python train.py --schedule="wsd" --decay_shape="linear" --doc_mask=false
Each number is 500 + 50 x the weight over the matrix's rms, rounded and kept within 0 to 999. Layers, rows and columns count from 0. Numbers have three digits each.

# up: layer 14 MLP up, 640x160, rms 0.243, rows 39-120, columns 80-159
# down: layer 14 MLP down (transposed), 640x160, rms 0.267, rows 39-119, columns 80-159
up39:532423485515522527523484473496490530567504477594501500482511507445471513627471407487469521458402485473498521557461466549523582470517549545452466528431521463482359479495488457449425519449482404545436537533542552494407485544504615502500475492
down39:526501501448526550522510483475506523426490499452479466518449527538513378520479511490493489574686560486449457428569479465470363475376526557505552503414478561422545464501506522486554574522618573390450561494490512518506523489590516520455495443
up40:519525494485470546474450525557474453377426472434476567419484545485504528372601471471511480465536606546567402497536496429456510551506530454471449487676495517467387494497448506457464526522551453522495398571447461609395504446432490462562478493
down40:465563538498472495500531506407511521561450509504491466473462462535527512595491509506498461501431511485521602466466473610487486492432511463486552509522529580476538513484506516515505531470419545490532596425516510414493541457499468550489585489
up41:409584474477420440539502451418403510430511429594454446451556515552548466475520527438459512526428462567507486498555525479537483513474564529540532494435469489581551547517482551513551508561553512413394492522492365496509514380552496436596504494
down41:472498440498484490610507420553481442449407533495539444443537523581428523464578449483419515440596397461552421567564488454538510464465450466535493486506564488512580521474565609422465510497534538443588422437471606514516448495480506575435362526
up42:475498506478467458537524419469511519542493509542522570498426579565404507564428511441508493524482506497502568583489550462603543497500483522492489552557486523538502504512461556487477443543483556538561501473500579468512466480484516415538596594
down42:563501482423421519429619454559491552473510539518519436407462509581409494534496499502521425507470450505460518516582476508586379445511492498465519586603464448550552527423511465493458474489557558477592525526504483559527534424548497490545462497
up43:510637468506407429472544478454544493472390470575542491461442559483507415472554511420464409542499459593586505534583515494517514459446479511479624456485527541481592419510487497486474485523525493436554564443577488444459487558509546424465513469
down43:506505576528470456491522558448418568480527549459365502522501495492450494484541432585498529473479576433487498505444430533455380516484460419548404516396561592524493476543537440520494520496471415520448467550563426520556475489504480584529519482
up44:545505479466599599522564467412531418546450502513537566561534505622579516602512525546502502426524504493530518440495452510478542528423503460555491447489477594465554466478538498449537531488545578435524452558461537480463522550439407433464436478
down44:523538552509490487464445580553468504452483552393477586445418530451429562480466522528518538554501471535459486437465437572477480536511595534517451519532444435518466473525567450482499443406412516498369498561501581448430435473558525481445599579
up45:394442521563482540622568531543518518413479401486434599529538420501511472453520504489477496468503524465485511536504524488489411437478515429515527489525511572480586469548325512527470440477502569482474504529541549512536518513448490513388609512
down45:601538510500496494477578434521486494364590535547529570469387557427573459519538569493541488484470584548524533492494410573582540366452465533463508471550467533405616467453486496411508508508438601556461491453469569493463548507504520519494528461
up46:491464311431564417590502491546488421589506481438530545502524499519564490478532584589563542531600504501505582507423438427423594596528559436534559532472491369426441549500569542444528520449473502444467464566451454531472530508520507488488485415
down46:430392513458437514459538513511541546493526509487511591455423451511441507545495526412469560461463567451516425592413538566548551552546447595403505463535494491492565605491444499498424522510520557488495518491547493501472483564433427447521469527
up47:562479475489541475467454409515483511462618428495505514508583545441481518436460505455507489517483538549492530599476428557533490497397442532478534515445532531542506498484504489541462503550574446510519486464566511585591446530542501403570483402
down47:545518519499495467432516478610480546510445541572587469566533528441543498536445520505518542520496515379436508492453600508547472391440528471458525476477527519481576559500484466470492425470457506428541510567503469489483523580491503599608498504
up48:549494498563495568402601546485593549506469512534575522394516556588599505532521494486388500604493438596433474460530532489556507582517404500532506582603414486503483557519512513476424491611530512453537455510466509497504474504522469480516502486
down48:521625428500485602544554516595517623460533580468484486451482650462541555515511437471527451445507537486632489441509579458479483566552462532517466552537492464513495529524428518469486514444575555503437415487467467507521494588516551530560529472
up49:517482448519430541517497478444418430538503558506541482513512606543504479408532550539455562453494479527493413516501495545550506485478467441368561476476553424440499592562436497482527514513505473423508455537600457502460485449629634589449454485
down49:506550493493542522533483548436520468507477545432483480555516470519572475496527442477564584581495470398478484540425555551507496506477607580516534488489545463516500518481489488527485460429483520534538476528511508561520503446519470451476425521
up50:601447464440548557441448460469456562529427475505488529558545480483354549576610525536510415483421505385504511430466451557495519538581509525495486506539539497528509508498385491624547444442547563449611484518498491527492551519460569425545481507
down50:533485491516519487549493418519444544551434578389390537519411522471413520497505443579470526541504537525562561619457528492470411586561576499480472504470480520516491522387383528449569497435501453489499418494462569440537510484617502523528427532
up51:442502489516582493498520431509512597471500568441398438531424516555480443501573488460533508500608605527542489473608541525429460600475580503534490495463486418486510531416512458463451506515563518482509493471515442483567511494510507482477521526
down51:567550491453447450547519418498476506452552646493497470524484565502538569536399435507534559527527533576411463470465475448594489472518467584544555538583474458545481472468396574498568435480427531508444575511533511496471496475499441530496542460
up52:511594508524517511510467538558553423535482471457507568444418563478551508468579534448474460436548432433517482477452512596428419493515509573516611400506488448558558457614523519516434505550475469492595492539441491506479426505533469513455467547
down52:517509470429518461521610537511535501457467502455534469508541406454483526496441554533443508466566531481483514467547494494604551492515487518469414566517438503520554432434428529463560442441534489507471562489578408480458496498522474513506499454
up53:544544570440456543560447486594475419572417539538424515445473462507563481539502556552529477549481489428595507532477532496505507577555553470383519376552424529575492519460482539458527460517587517426476483499474567495413478546511481454479603464
down53:515594445448508523470498482428569565575466516503477500478511515537471516464577311536568471520486536474481475453645512471533439493488604467573465457535458537515526527502602346391511562426475456666451558542463494523521464553571571415491590583
up54:509514446500441496508503454487603384479457397575453525565480454462610510494532522533480460455520505506558504592580530522489537533483532537471534480444543408597564459588512434517489467509564513522533471511490540470473548516558481545534488406
down54:516512480479455532521523541502507502480526513493441416554531538462445494514579492453546516547499543427510565494463564485513499461442535545474531477374547509424473555487563477425510531546394495503534469505513479555535516470466465466513435436
up55:480520526550604531428524585598516498577448412406464543469472497498512509516456415493541540418492533392436442439537519515481525537441552553453436497529522539436431520470419480431391436522412443518428557492531531489447509472447571464465499483
down55:480484450537514518470496521579458494547538531543395436487421505498343478549612520464490456445556393423493423495547559426513509429538519488450449596458456489440489537532386444584527491448494400448430512506513539507491478466619603489536512458
up56:465535435492446644518529563476462434470532408443536541479626499534630535547419518471558495588472489466518492564441571523573500503487406535527521447517433513419532429562532481558462575440544431446528516493602481477468496482566447484599652462
down56:456523550519624545458480536501535431514576498445559550493512463427584367499514488502524557532527407521537508488433437462610518435443453468500540479522516467473495474456440438398502474444489583517411476533445514526547504400550555376472487418
up57:486477546542406540477513471414524564443530455497614521527507481485498551492449522508488493506469462475498502497439513531393495525568489581497547524485459459442617536479490469554492533447523517526526592419467490538506452487486514497381564511
down57:548544456554460469475489428409485529494467470561512502464501489458544542544493518530499450490523491523443465404525435497480568543503478599506518479544478467585436474581540460501545529491470583500506505550467437440495479622367496461500494475
up58:478446411523499474475564455504502528500500477503414497485491497454552560431490544513497527554488374527536531576412458505497525530516512561500550545439457558512492517580552579476415554496518493493535487503461560456479503546550547501527445537
down58:510489674530448467480514513470534545443454457411452516502521500495581536512513565435552456431541485516399500538473493535483447497427499475497549482448569511433534529576447463564532520597598534421511478554482533463455483455467503409581461542
up59:471436445544461570519430494422535476478481531503424473488544562573535502491472457476536501511419510544442539538491505487585465524469439582510578507491452497475535566566466557472483481595464499567517576576492629487504440401507510534542510572
down59:519481444576524460652515529472484472525505485472490524455441528573512538433363457558521414562509511474513427513423492463550423564592516511569608464509474560483511476531525457467497499412543468506494551496458555470537429458562376523447566599
up60:401575506522531509453488505548419505593533495580446519491577478512533544506439391504463537559421580494546470448599523483550485550485575458455488457520529496533596555493441449592389386514582569553495546453388412548499453515519376509495566457
down60:555529436494491525441533407554479559494491504531552473446516465538555478575448388528575538528476457554393465443484524493460402463662576548545671462451554531430527474372531518430475504478535519513557532479528479544476402444521449549526489495
up61:510537438434517532446485473522525456522488420482575505469463439510452504556493529488444484500522535537449478481485582516586446531577535535461553438466550497445441514585446509511487532474413478514555555460434399497460497424472512515489529476
down61:461495526534537481485590480512535452382544499509459507597449480554579495489542489425529468547531468435504439566535527469509526389509536509511526518578489495478424489542442459444464557505457556535563494477468407568510490546503487443611491561
up62:501555484455521567509485555531460489467551495524540454549517586426444427501548511481493470531537446488601484440556505560530506502481540539597427535436498564517473540485448440544569472500654570539508535514514532491603506474414464530517484463
down62:450506473514508548511523471496486556490451476458543496527480508515510515562488467495469520543510446514387524508459442423538499498505499459531506489357509507496535494470454465467480476493440492516498506468524450428438424530511518446498545454
up63:362463619485418499589528472505525582576417500655514523448450554403481412405414486491473487477440402410438494520503557520530472491457472552458417517481476508475565601360512528488438535514491522452496552498461501492532474533430519545567520496
down63:512519512502440482523559585568567487565324526553538491390374472485523595483494514477560499473524435566468443499461498517585455399433499574529454459371462572532533546450475585444501467511388421451523539466518530580567511574504465566553571393
up64:400484479585586426524422545516500384423493447434418549450570469428503463531565351444575521435479521370474491449512500522594481571521392517573439484505481435498557436461545474506458414430448477514526462383560485486417564444476410487497491564
down64:518416430467521510471440535370503398683391579454505468418525542580525517496530563451486545502517474570427502511462413467517545495448504468443466464442443514492590428506516453499600454411475466379526588569492526446541510538483622584480511482
up65:562474528500441561522537367513500478475454532505455491439571521518563504648426494536546503490488519448451451541565504556489530568561372518574585519470510613479496436484537622617482490434537448462487423496566564558487489554467349497511535474
down65:620490459454474553431465495462464545468519359560383497487416456508573484586504497541533537507429436502496409517531476446480449497537577571513511499531480562504436565397433540630462440426493630483436488546552422543454473580486452515488473571
up66:499519547441583554527455480429481424478524482529558557492507566468458511488534510487494510521586439495541472478519513525455533533425387463496408460473543566495442482550474562500468514530545551527621422423505481474558422553442439500494518528
down66:503537492496495503506598526454485534552623475479536520500489494429506412435504511512548440522482533456481509476546536552436412460529486421475556468658506464478566455520487593449489520504503541514514521549497517498513521475442465464497433444
up67:453457530512585584450521578485512485492497491513497477553392517506535526564489468472473499402480572480563500684457402509532435504491541481526485500450462549521578555463450487378512507461484458460465509525581484479533489560524530517533518559
down67:513401573545588526520440551580506484440498478497570484443450509520532539569463544511507544412455552489505504419473585523474502555579534495358497436460514488512408497538553505475518479461528468503566541444443470601494449553558431464557570470
up68:499517617445581477545485540570546408425489424515464440509591424364461438522545468553396530587473627583462560438532480459563463513412524510515448570554522497483519504491506586542386484492541591546542549508474497536448454427524476457447399485
down68:448561548495613475624381486494543558515428437478517476449577479504423459556508521590610497523440485579460490538462506522558506447444508508485544533502529559468464497439534429472536534522493490438494646534528552579440510501471378515578466355
up69:529534510586566593438551467600519497519526582505503533480442453393517416521508542510419420501504511514504519526594566608456488557521544501407542514580504528448541457518473433465448500560502514423583454460502519460404506610586518482532499553
down69:433431467591593540483453458617502481524533503549550512439508492459495490443521510462474556511489455454517533473527505565521490538548444573453483564498523467510459455443392486525384514438429505498512393528470443453488499604513599436514516450
up70:443568543489512518498451497490492508522543537515496456489489528482547488488495485480506571515512408464451464466504499518523518502440573546551473480554526588532427435436473508517515474472569484463521503514509497565495438510539486458464485522
down70:413504514510475519573532476552489548543501485465519517487508612422600487476520511477500482517488575488501493514483505519575520534555475566419559515446559486452507470522477522404457466451490530508544553521486465580438520399553472507518538504
up71:545547433444528520493539574514550399516437585497593502514399539523503421410493571434480463654484469479381523532456469491561556485519537477441515559404506509438544619503507517493464482563443504493626473424492503410462509443478472465455524434
down71:432556483376542529470562511419502463474493495596589425604403503523517500575463561376445534525406439492477486475388585669530524406434469456574645534488527469453514565372475576478532402511432461527473480510506471355501474502436500596457479484
up72:557555586546538493481494547520479531478466562542511578564536463515427562491476546514457455534523458544423501392475415426496566463531499474449423528541533556472576517490547577499505564563615504424487558474521424448493540417409486514472496619
down72:520391557450432445481490516543498503434543557517579509419500410456511474462519536445474548611495444537507526410506463479483553519535482507453548534551512519552498504425471523534439577582511479550559533527549520551574468448491491421442536390
up73:501380533494530476438508480552486505464506506448589513461507440536489576489529478498554501460502496505530480562522616549542513497541453531386522415568442483398554518504523490558454475469490397397515488470476468517564497561558501483502540542
down73:598566476561518506492532455547466537440575471532469524470508457567523453563422451578507560577492519543558438540561473425496517438518478504460541568605516554532464490560429441468493505498433497566521511574519535483469500546510519472477491506
up74:449435499447493510558523500511505410563531563448544598437462485467458448434554437551465459544509492565550473500486579480460480496493449535432546515680486506466441479449545534515551450436508538528475545492501426440633467474429619458510561398
down74:536557474536464539490603488436503453512592470547408425579567507499517507543467458443447502595524573483559584493519450574488516511571597512469542571485553528539535511533511445630497510451581547455487529544634438431521606562413440534554511503
up75:483514516432426547477498508496491458519397522475459561482522626549475517544457492433545512466479538509549508543509405578517511570371547460506512544515498464469523481547410479485393494484511399467507460521509554487542532540457536513576455508
down75:446505512556492514527475557442455478558623430462464491500507503572551457524537458471526529440566418448526501554524583428480441444522450483503526491586537476498457521538607516449467585528470494463519411357561548485461528466509517512444411561
up76:437405510539460403390516500520490490450565485424396523507481583461519511431518469407444507522536413476507487453481555474556443499445483502496553468468463475590508503485408494547475487567514441539554425514567479568481539487483485548498507540
down76:461488440488496494410552536602503510526537477567567522524452474463459518486496412487385538453523513483513609605435573479605484487516509535555537452511507519521512562414556492469446519473444423548505506540476562517542472474504537540535530553
up77:504500490478458517505581508474461618540508570503474478476534573561613540512417422565448536490495486552535452423466523538422535457592493539450539573541458471526408513464525439418423407505521516536508573478540488520555523548492539496473486517
down77:506529505472525503578471439456547517472400471500435502495491458484454537523448505524391568349461567473477523545449537537487525501512519487491517484550438527499505434475514513522450518415456530506558534523486531479509516488552492495531518566
up78:483426542470483499433543506542502458568494529454573568436518422389463534514376402475448499577574496505441549529524521370518532498504521567501542477577536475553556541493603464490393520411488536561606428458539516496555398553451501486424571557
down78:475538546480455465461559569584477504555505486503509584350540514493460574515552482447578521464494516496481489511528461484569477499444551529419539503605520457493485512473595477493485457490436511559548521500461683501561471510520392541534503528
up79:464456589408516460559552522585554514431461538587501537457536540505479458473513460462510403505612504531466478495373462558431493592510505539587440339437488519490511505553477545519534394548466470457569530516452534493544335517519486553507540547
down79:393482450524576459519524529542518443465559449383511493434584527489461524404419455511504448434494529447631536536561531551412488532375407452558505617550488500470590532530431479458424526476467569425510504489438504516494589600500395428511511586
up80:480506488505437462469476582465425407548376479503499515490413462477593583589538482477469514461469523535533430396510501505441507400505527610596492485523445423503457491549506516437546469469557531502511568471503531486563448497504483487494520477
down80:466463586492489561474481604457468500439410526497490578614536502516531558464478585440524552489445477481490582472492495480475437476555507553518498488378449563457508567443400477474602506533492524504550495544625479450559481544576578453507695490
up81:408475520552545506624573590523457440487470518501518510484510448501371545374439480489450488650469486512487542512490586522491582471423624494506501470474521435514537491464484494594453416493492494585534560466444502468429511459467554539477474578
down81:536533517509508551456573532463509527487544398513543562495546502508518559519439492500472431519419522530488531508663575453523447487524496503489534420559464438476462564471458411518409468600585495450553546468487499523478559509610539464565408394
up82:473569462494461516521523522459465388480524514399516579500490424545526510505538486544476507448495459497514509534537558450429576500528453589453401445574401494616458492447505574452489507502492471506544570437535518545526466468582481539507510519
down82:520555559464590480475571478568446352422555588440448511455388484512449454495360433480500478569439463494459496556385395581524543501572531442451593398431532465528459492572576480589382598497555525445493574453560378462499603548644575482434396492
up83:492503624469566584508464548479502556480395440534524496504498445453480517532583570457531424497518484488534518467534524581442498498518509542465457481581544437443586424501557580519520435494478457461509600410488449437443526439577412484500448640
down83:472490488520567519493484452471531535504465506519543452516478597488481483529542454503542551525432584461530579479540448525502433425425475420483530494540544507513503518413541521517478463527458451528579551559482471457583557547547529373429502477
up84:500476557504416520479507545485507494506492514371406561495530471467442525494508523507439524466524558487575402531429448522488560460472510469584480479453480519424513501428541549563481545530467514514546432484587532495533509519510516448429582474
down84:493546480536459488449433555511569512495489432535539522456486479510473489456498471481534561554522531468532482554463543525424420487531571518449478487442473576582514542487517441477499474504501528529548524508410556581466528542482477511579420460
up85:502476520429534520422486472458518503480510609499474536486415556458471480575590494575467509473510543449514431536586504548543506473596491486588569470494346557484507525486517487560503531502515408450531607504611408554519461547556485439428517450
down85:577572501488492466514512482510441584403518637433563527508491496442543533460583448524644438434534489462477500410549429538561461444590526494583457455445524501462538518521514542442430500494486415587477516451473392437497477485641520473451551483
up86:442572546582523592522519456482498493532423420466572580500474514527541471568404414488501509562492399537548594538460553531485485491541569500500589495513531497451585516458479408476512471497536366493460543448492473547456528498480437441537568450
down86:516527434507579576623505577551442534475501515493519536489464510453531477523498493440464498563450395551400475435452504430492507488544504514507596516447476541489581514417590400422539513563438546489523498572492511501462476442519381441494490474
up87:514451487463531514522466495536541458558505626497560540474498466406493406545614511487472445573569466497500428505456502512497525543508433485497571545520558496551423567538502456479464504543490369514490522581501461563479455480548451508426511509
down87:512402507371502493464524505488543490462496548453560555515474464496446451491533546515514536471532571587508502530438501519404486533493537474489428459629477491541456551511588466543473505515512479483494385546523503471623448539491536496416399486
up88:455528560505499506592505455606498432484500548510472508422449511563549463467532493489433458455645521447526470571484490599548542432481462414460503477405448473453514518463472504480496515494427492504436539451504530510497415528550548519495510473
down88:432568475504518499424511542515504498390620530522487478479592476536434471476442530529402488457500498475346513474495508476487480543600526415529559460499407534479517439468492582552476505491541440491493469499581468523463543483464517469464520418
up89:409512431520505451480500504510517528493496400556447554470439509490528564566579482489427503487474596444560597426520551553478483556461495442523546435556555574578584474469462435559582404382476566516459500531443534477552424472601437490505386534
down89:469551496541462535549530529523538487468510562471508468481572521469571448484492539543531513469513520471421557558433465508499469506502538488478478460490470543530550456507609558442552540508503518489458477562438386512392485495491548497496487488
up90:493491542532451524457532558581532583492537552453664499502536559524503561423535524444522478560494478462572420607514463484449477511414472559529527483536452438501459476484465618543514538521508449534556553485471555586434488418511481546451531578
down90:499536474526505461465514471514544467552509525511503536528474476505481478556444540601515561481399512546472584463491504510517428514528555459470503492444530539545483541503543568498492472453497532495481508526554448471501516549498461502588501474
up91:419409428483537449464461454475490516513502464449467520451481426535538537581547505538510530554473525584565377416544444481541515535456509500485449398493527538519520478534550469485487474483500488474516566474500532500532533542544518559471477505
down91:513446479459455476481517506533540489524465538519532491557510490465492504529514526443471458529590496451560549567555537416478492487493421568507568576435504480581516572467499532423491482533486554528577475503622493488461518515524516491487407484
up92:488572545499498503560509503472561516525413559511468467466441507624513496438540486505516465402537461442572501515458455505512460475566462490529429491472553546443617424432500485571541539508486431503618566526610442417547519544512559455476598508
down92:503402462523472601477470451462592541465436569479505485447541585542467468507519529482521547521450548454468513497465519406523487453455505413530527468466459433523453465616469422514528460466555528496576435576461456467480689430454540554581491453
up93:575486534516391447505479436443403533538513500471499550557577530486576530492478523454500529554441430481528564547504529473478556428557472515491502533539527424529491544480469434497501537534481541557547460529517527531588482485552474484493562453
down93:613404510521540428548529523471403510556417462496437447564483423480596480522424531498586466519460470413418449404526473483581492468540457498566533499502439470536500550503407419525518575542513424408472551502477446512430545595520471524498476491
up94:546488534534486554592427452475486555548465416456596516549479415498527566539480410540463502516473473504480415544428507484441561460433498486410432469540557505491540452571602545559552481576462504548488559437453530482538500496468541583517485571
down94:509535497440460523481507479512465486476594463565520459422560581491471505526531511563418474544524443504478476484588443525508538518515492517533495521530503522560503435449475457417505556395430510526561601533436482488527539550492523512579510428
up95:505548445473508486651386433514456460546447557490469447519470570512567555495455497383481486457476556499433530546423518491505500546529555501514541468486449532525405484514442544555504579573530489489536436553477438510496430574497516569601459466
down95:520494483521515515461494539572493551541559496573520490512541492451539473508432394570538560465502508473475546519462543546462527519505412540490398486465523435495562445531576501465539509497480501480476476565464484496585499502454513490532562480
up96:495474487503487484500583487489559513461544536512461472396468489493432530481450548473511454456535496560482490450503495556409530498586500602558513531434433651543526530484542463515471565439499463402486480461466428567483407501466483520548516541
down96:490517507392528424487534447492411449564500487554466553512486498464490492480512462438614556583559479420613510520489512463435457632561421486472465482457537466450512588521539509399454482434482474523474460519512449532586562569494526473475492574
up97:529463487548491523524491427542373461465485450482409449591521485569523531498518592551465448500439403487493437469514465505523480507510454487500548479542508476557579528469434532530380520527526488619499596523522497602570478511549499428517496468
down97:524506489546506496513497458494499504577486465483479502501483473481471471477645436488532503458541522537560510462501418459520458441402561527445494494548518403451447591520519409424486469529443495409534442497456516460473454484520473553527528497
up98:429538398559464446485492486628522424513554456513502560568503503504526499440505538586433427439423461492483547482491519516509476442488510519523581604477408448542503598501490499546516523462562455478519495508500464547494420506531522558521499520
down98:548534548395533530546530532434531514439464484456532503428485560461426521485446513481499492512529438535531477470523536506496482531517531571505510531603466511418542493461498459521477564486522558538456477534505508544496562623579468545499530468
up99:442555484541493517629444342496473504399609595547489409548479456486567446557456539489502600338554517543513471459520494522470565559498527514506520487493426535497500474450422402531497457556514483479408509433456421505540535481479408558569563561
down99:379397458495594482520407435524573485477570462521448474536538582568569409420516554486453448437468576497492524539492508405501497449471535483533547518546487486540507361504463503485511483539467498452526533517444481519521518626567438529541522449
up100:442496501479495465616491427495516481602572401531519492487526366543470444462523552511475470583500508472518523507464610478588547502469497437511498524503528582527559533534448488520508514490462448421429505486591424498538536517500503556562534541
down100:424454561527446501546479539475515524497425487503453485507449514447449621515448541534447506535538507533523538465475502478525567512439424463476510547496466502453542442495556476573442542491523429527492472424485484476434487416499516438457523535
up101:456536535437477478438439490442440462569536454535510481429534482476618585516489471566528509463530462415529509496522472413480493576500498518488477442511563475487446551536616517511557492441494445458495509567500531528573486519558568445447440445
down101:515456549463548542452544532648496531480479465449526427485535600513560610551570531454488522581408496474480345501497472441494554479531423422463527422371514472554553462527441485474539461502505536557446478498464484425459506536481419548473580484
up102:537502511547479433552543574572490521527591477550458617517459512410525512474482406437470632493483459649587672496491535549541509406463481467517555440509600512420456549485500624498491485528494550467413501551471422506379479532512485453483539533
down102:486517498545484459475486393482467499497553440494468490619520582541536492408472520499519554552494617556431483474437538527526373503475563504458568529434535485382461561499544536476475488597375527502504507520503544342490507441477557558464482479
up103:470551415501404443469417466569486597451528509514387541457600470489538476545419491528447529503498552532453544505540454434475516494496402477498529503498486496480486446471474525446541465390464479503493465455463574484520414482425461528444626532
down103:496425531611520547443439605418528462500478450455464510514469533604462560482470538559525503490483528546573466530488560489571414455515486536502481452461537487433531493485511413435494486417458540386526491534633493452524481520519509418448526458
up104:537372479418537446523496524529533464612522533391375517579528532559516531497503481521451587459497465512556544529544398465424443494496519511510547547491489470463616385510496547592527449553575486529549437603435607580602445560534451436431524544
down104:635482446518465457441548508618448523487517530425483504484584479497481642516453526509492546434478420501450430469603494412435507433471613566497539456421445555576597328615470547532529512547524521477581361399489467523529396498583482408402512497
up105:498468501417535416514472547498418541480488493534513462506514406426500534514523474479482498516475450409521536500515449470443440540547508602509587478515472494512463456478525584412577445537416567466514414488582571570592561522475496527491599424
down105:561486558562469519605469593465521580533494492500508403536440480442471541439479486509563497495510565502388505471527486479432434502490533427464483525500514600490485539503488570503578542496415570399364537554459424439394513480359449492514430459
up106:527546653488468489534419443477497514455459570529517493515527490501442477473505559517466464488548431492488549459445619475515499516506510497450557507430494559503512495460499518536495526496536477487618487443428501538449496547514598498635506473
down106:526573511490479424513566458475416521388516446565487455547539520332515505499465550475487515547499494547514553492528476535492461398440473491540449469499554538540390542510554488483568487546489480564540523575449450442466524476485614497515403480
up107:490618531453551587539467494542492507488471441488466471478538479476455564447428558558474475459429534543501373488389620442500516573378461516555496503513478535479543527530450497420477396495423503558494540494499540544545491504546500503460444623
down107:526477515535508458513493454458489537506479398446599531371470530465497496559574549533462478452487554457452524574607528450459524518554558561622460527520527463442446464489562447466495614443476438541558533517446549482423429457583463496493599483
up108:486486446571625510531561458530593524514453524558447497422467454589424462538454514484497526512546541484650475475455500512545516520543573444463552445406415455437470555653468416510477496443558483510603554553536387503540450496411409513512506464
down108:492525520466437487467500524407443595619418445531559443512491499474492498415527432460521501527429367467409521478526605550475497522507510414536549556535405515490439399444476535474540505482523548491481459465463380461484437491567520428435502451
up109:542456491557433612490583519495537603513521432513564489457604482551523551423520546543425467548485556446500423519498567510492526460493468486525480525570438492484575462519544525508454463557468622498506507578513511522492469579535447554516455465
down109:463452596495538489479442447550559536570549540474484554476494569543513510424584498492564594496509501599465481511546429501529473549535510558575556465493534455483454412527411557477496501437478517509540510421480518450485421423635468545523547453
up110:481465489499465413397446445504490516462565386582472525464423450502462486501531490466547487549457504559515484500528498406523504443488472488527495537424428501445579554583461500502580515541440416492536445508569509609550476555489532517465423363
down110:524452522492442426474539486518608416521539528440405512470491551417469543367548420495525364576477512438444474508567487464423531394492581533517461450386480473536500484495576409550552490533467512398431465533513497536496467529485463471545484551
up111:519417531500552456472569473456473430559533461483516513518546501416504492518523504462521590548525612621497479474482548454443493559529496512387518517527501515486461439470458607565452525462404546554507399423484460581445506533506523522463473484
down111:476605512468441532516363512497433461556542496579450442481533510552571459477505434452470571594443487510557577462461507496551501478533454493580535507555501461432620512444533554462591466527458526457545451476515511528488551530521610543499504535
up112:424565436527535543503460467457494473557501506467505515458574417530479411516531398515529374524408517551508522453606429497513504586600508489435571514514480501573499528433518456425443541530415563557529482483431389535445478461492502491480532520
down112:529510469535565507534531532530501489401564458492503568497537609492529439534455466525542463557478485495581415513481500503500406433584439530631456466415631517474465555442544523491559497541472529513580504502497422559534623490486412508504393369
up113:472549556500419509621633622446552529476570584504497526440491487578530603599506518413584490495494535479493482406416490405550512531497502579514497527500583521504528489566460488524496480514539533505439501494420503483467459525451539487571530433
down113:489501477527560434547529483578532467422547508558468497464477451555488494504486601384538446538521556463544520491514474469441410628564535444526565545437460524505500496449473616537469464538547580450549546507424423539491540532530432522595386518
up114:462511474542509498602459489468530449548516440551528574517515509482556416485519524470449436389529549520552479463587420545521468430522541482521588466514436535510568440440520483437436441586484488448558460493493493488540520460429458524552486529
down114:577530516456500558465561513523550567481436563509480450549498555508499586481447560574549387413546521446498555492494490474602515475546497594533533537551589454490458595555564484481476439496532464405444555455504433539405552496468477507516448476
up115:461456527573490535498571521537476504450441466511500473468523511460490473450571495489403527498453512569543506510498538562416499500513481469501535471543585399398551550453444526476568540522507630501483511511518540472561509470461518470489537541
down115:496454543472434381450485625449506557471574544538462422548610473496450494500466501499533538520550524538491496524506488506539444424500451560455562551530419476554536581494464547444506564446508467416537530483452487518459455495442564499518541516
up116:511565551441475545510557592518572506484443474547545483491488520523511499511493428503450420540483546551492543461478553500552552513531470502533455513509522541475531457502548448521370543525461471438507566559588491451558445403481474574576422496
down116:429521543443479566441599532513487510484567377531509531611487517554449520452538508449527556542469487490433488480562489365550557520508512494434510547509487547495535435538504524430533484433461446482509493560528467541502448363510440472473488518
up117:549492430508429538551551480469494421528450448587640560505491575533484393436440511521501566495497556555533507494492549444411485455547607546539520483496526518509480458583545572469474455530465469488486529442536494600504385426502403512508460556
down117:470518570539540478507462459547516537546574442398505546574541461533415518468477578521579487495503437507593540531566504491479504527529500456532508575453464472489595463461589519512479521452500504530489534538561523473591487596481427447486465613
up118:498520507575529463511480561529526534442412467427430499499508529519566524607553529520494500572490477458487523520457535547522560463520506621493500555530577452482537428502457462488486423541585523476504547507500526457471490551441440524534487502
down118:612529506492490434465539477571474510513611496560472528489535480566523502529580441498499553510472521435559508408497558514540419503469482545483552528411491432371520509462570525539523520528516439492496536453530448503495571546603516469498546547
up119:454550630466533523523443474442614524573488562427524497488521457543470602467496498519533514513557616407464568506515500492395551484550508562478487545540510571465588608525507470539429451507413463484429511427469562505512491485475557554558478489
down119:473460591461548482524513543398513401593550516447556399547520568470537538517539473507476444435481514517513411337540524511590498436419407431499499478537511453528510510594505500510480588497468476465447463503516471456480518543484459519468522504
up120:486509531334525495610510480560529476525494478539514532562538440514570455540621447473481583526409509497504472506478507458590526467522586421457489551514530349516586592449503497447452525508586570509606525515427523490455508430522507527533510422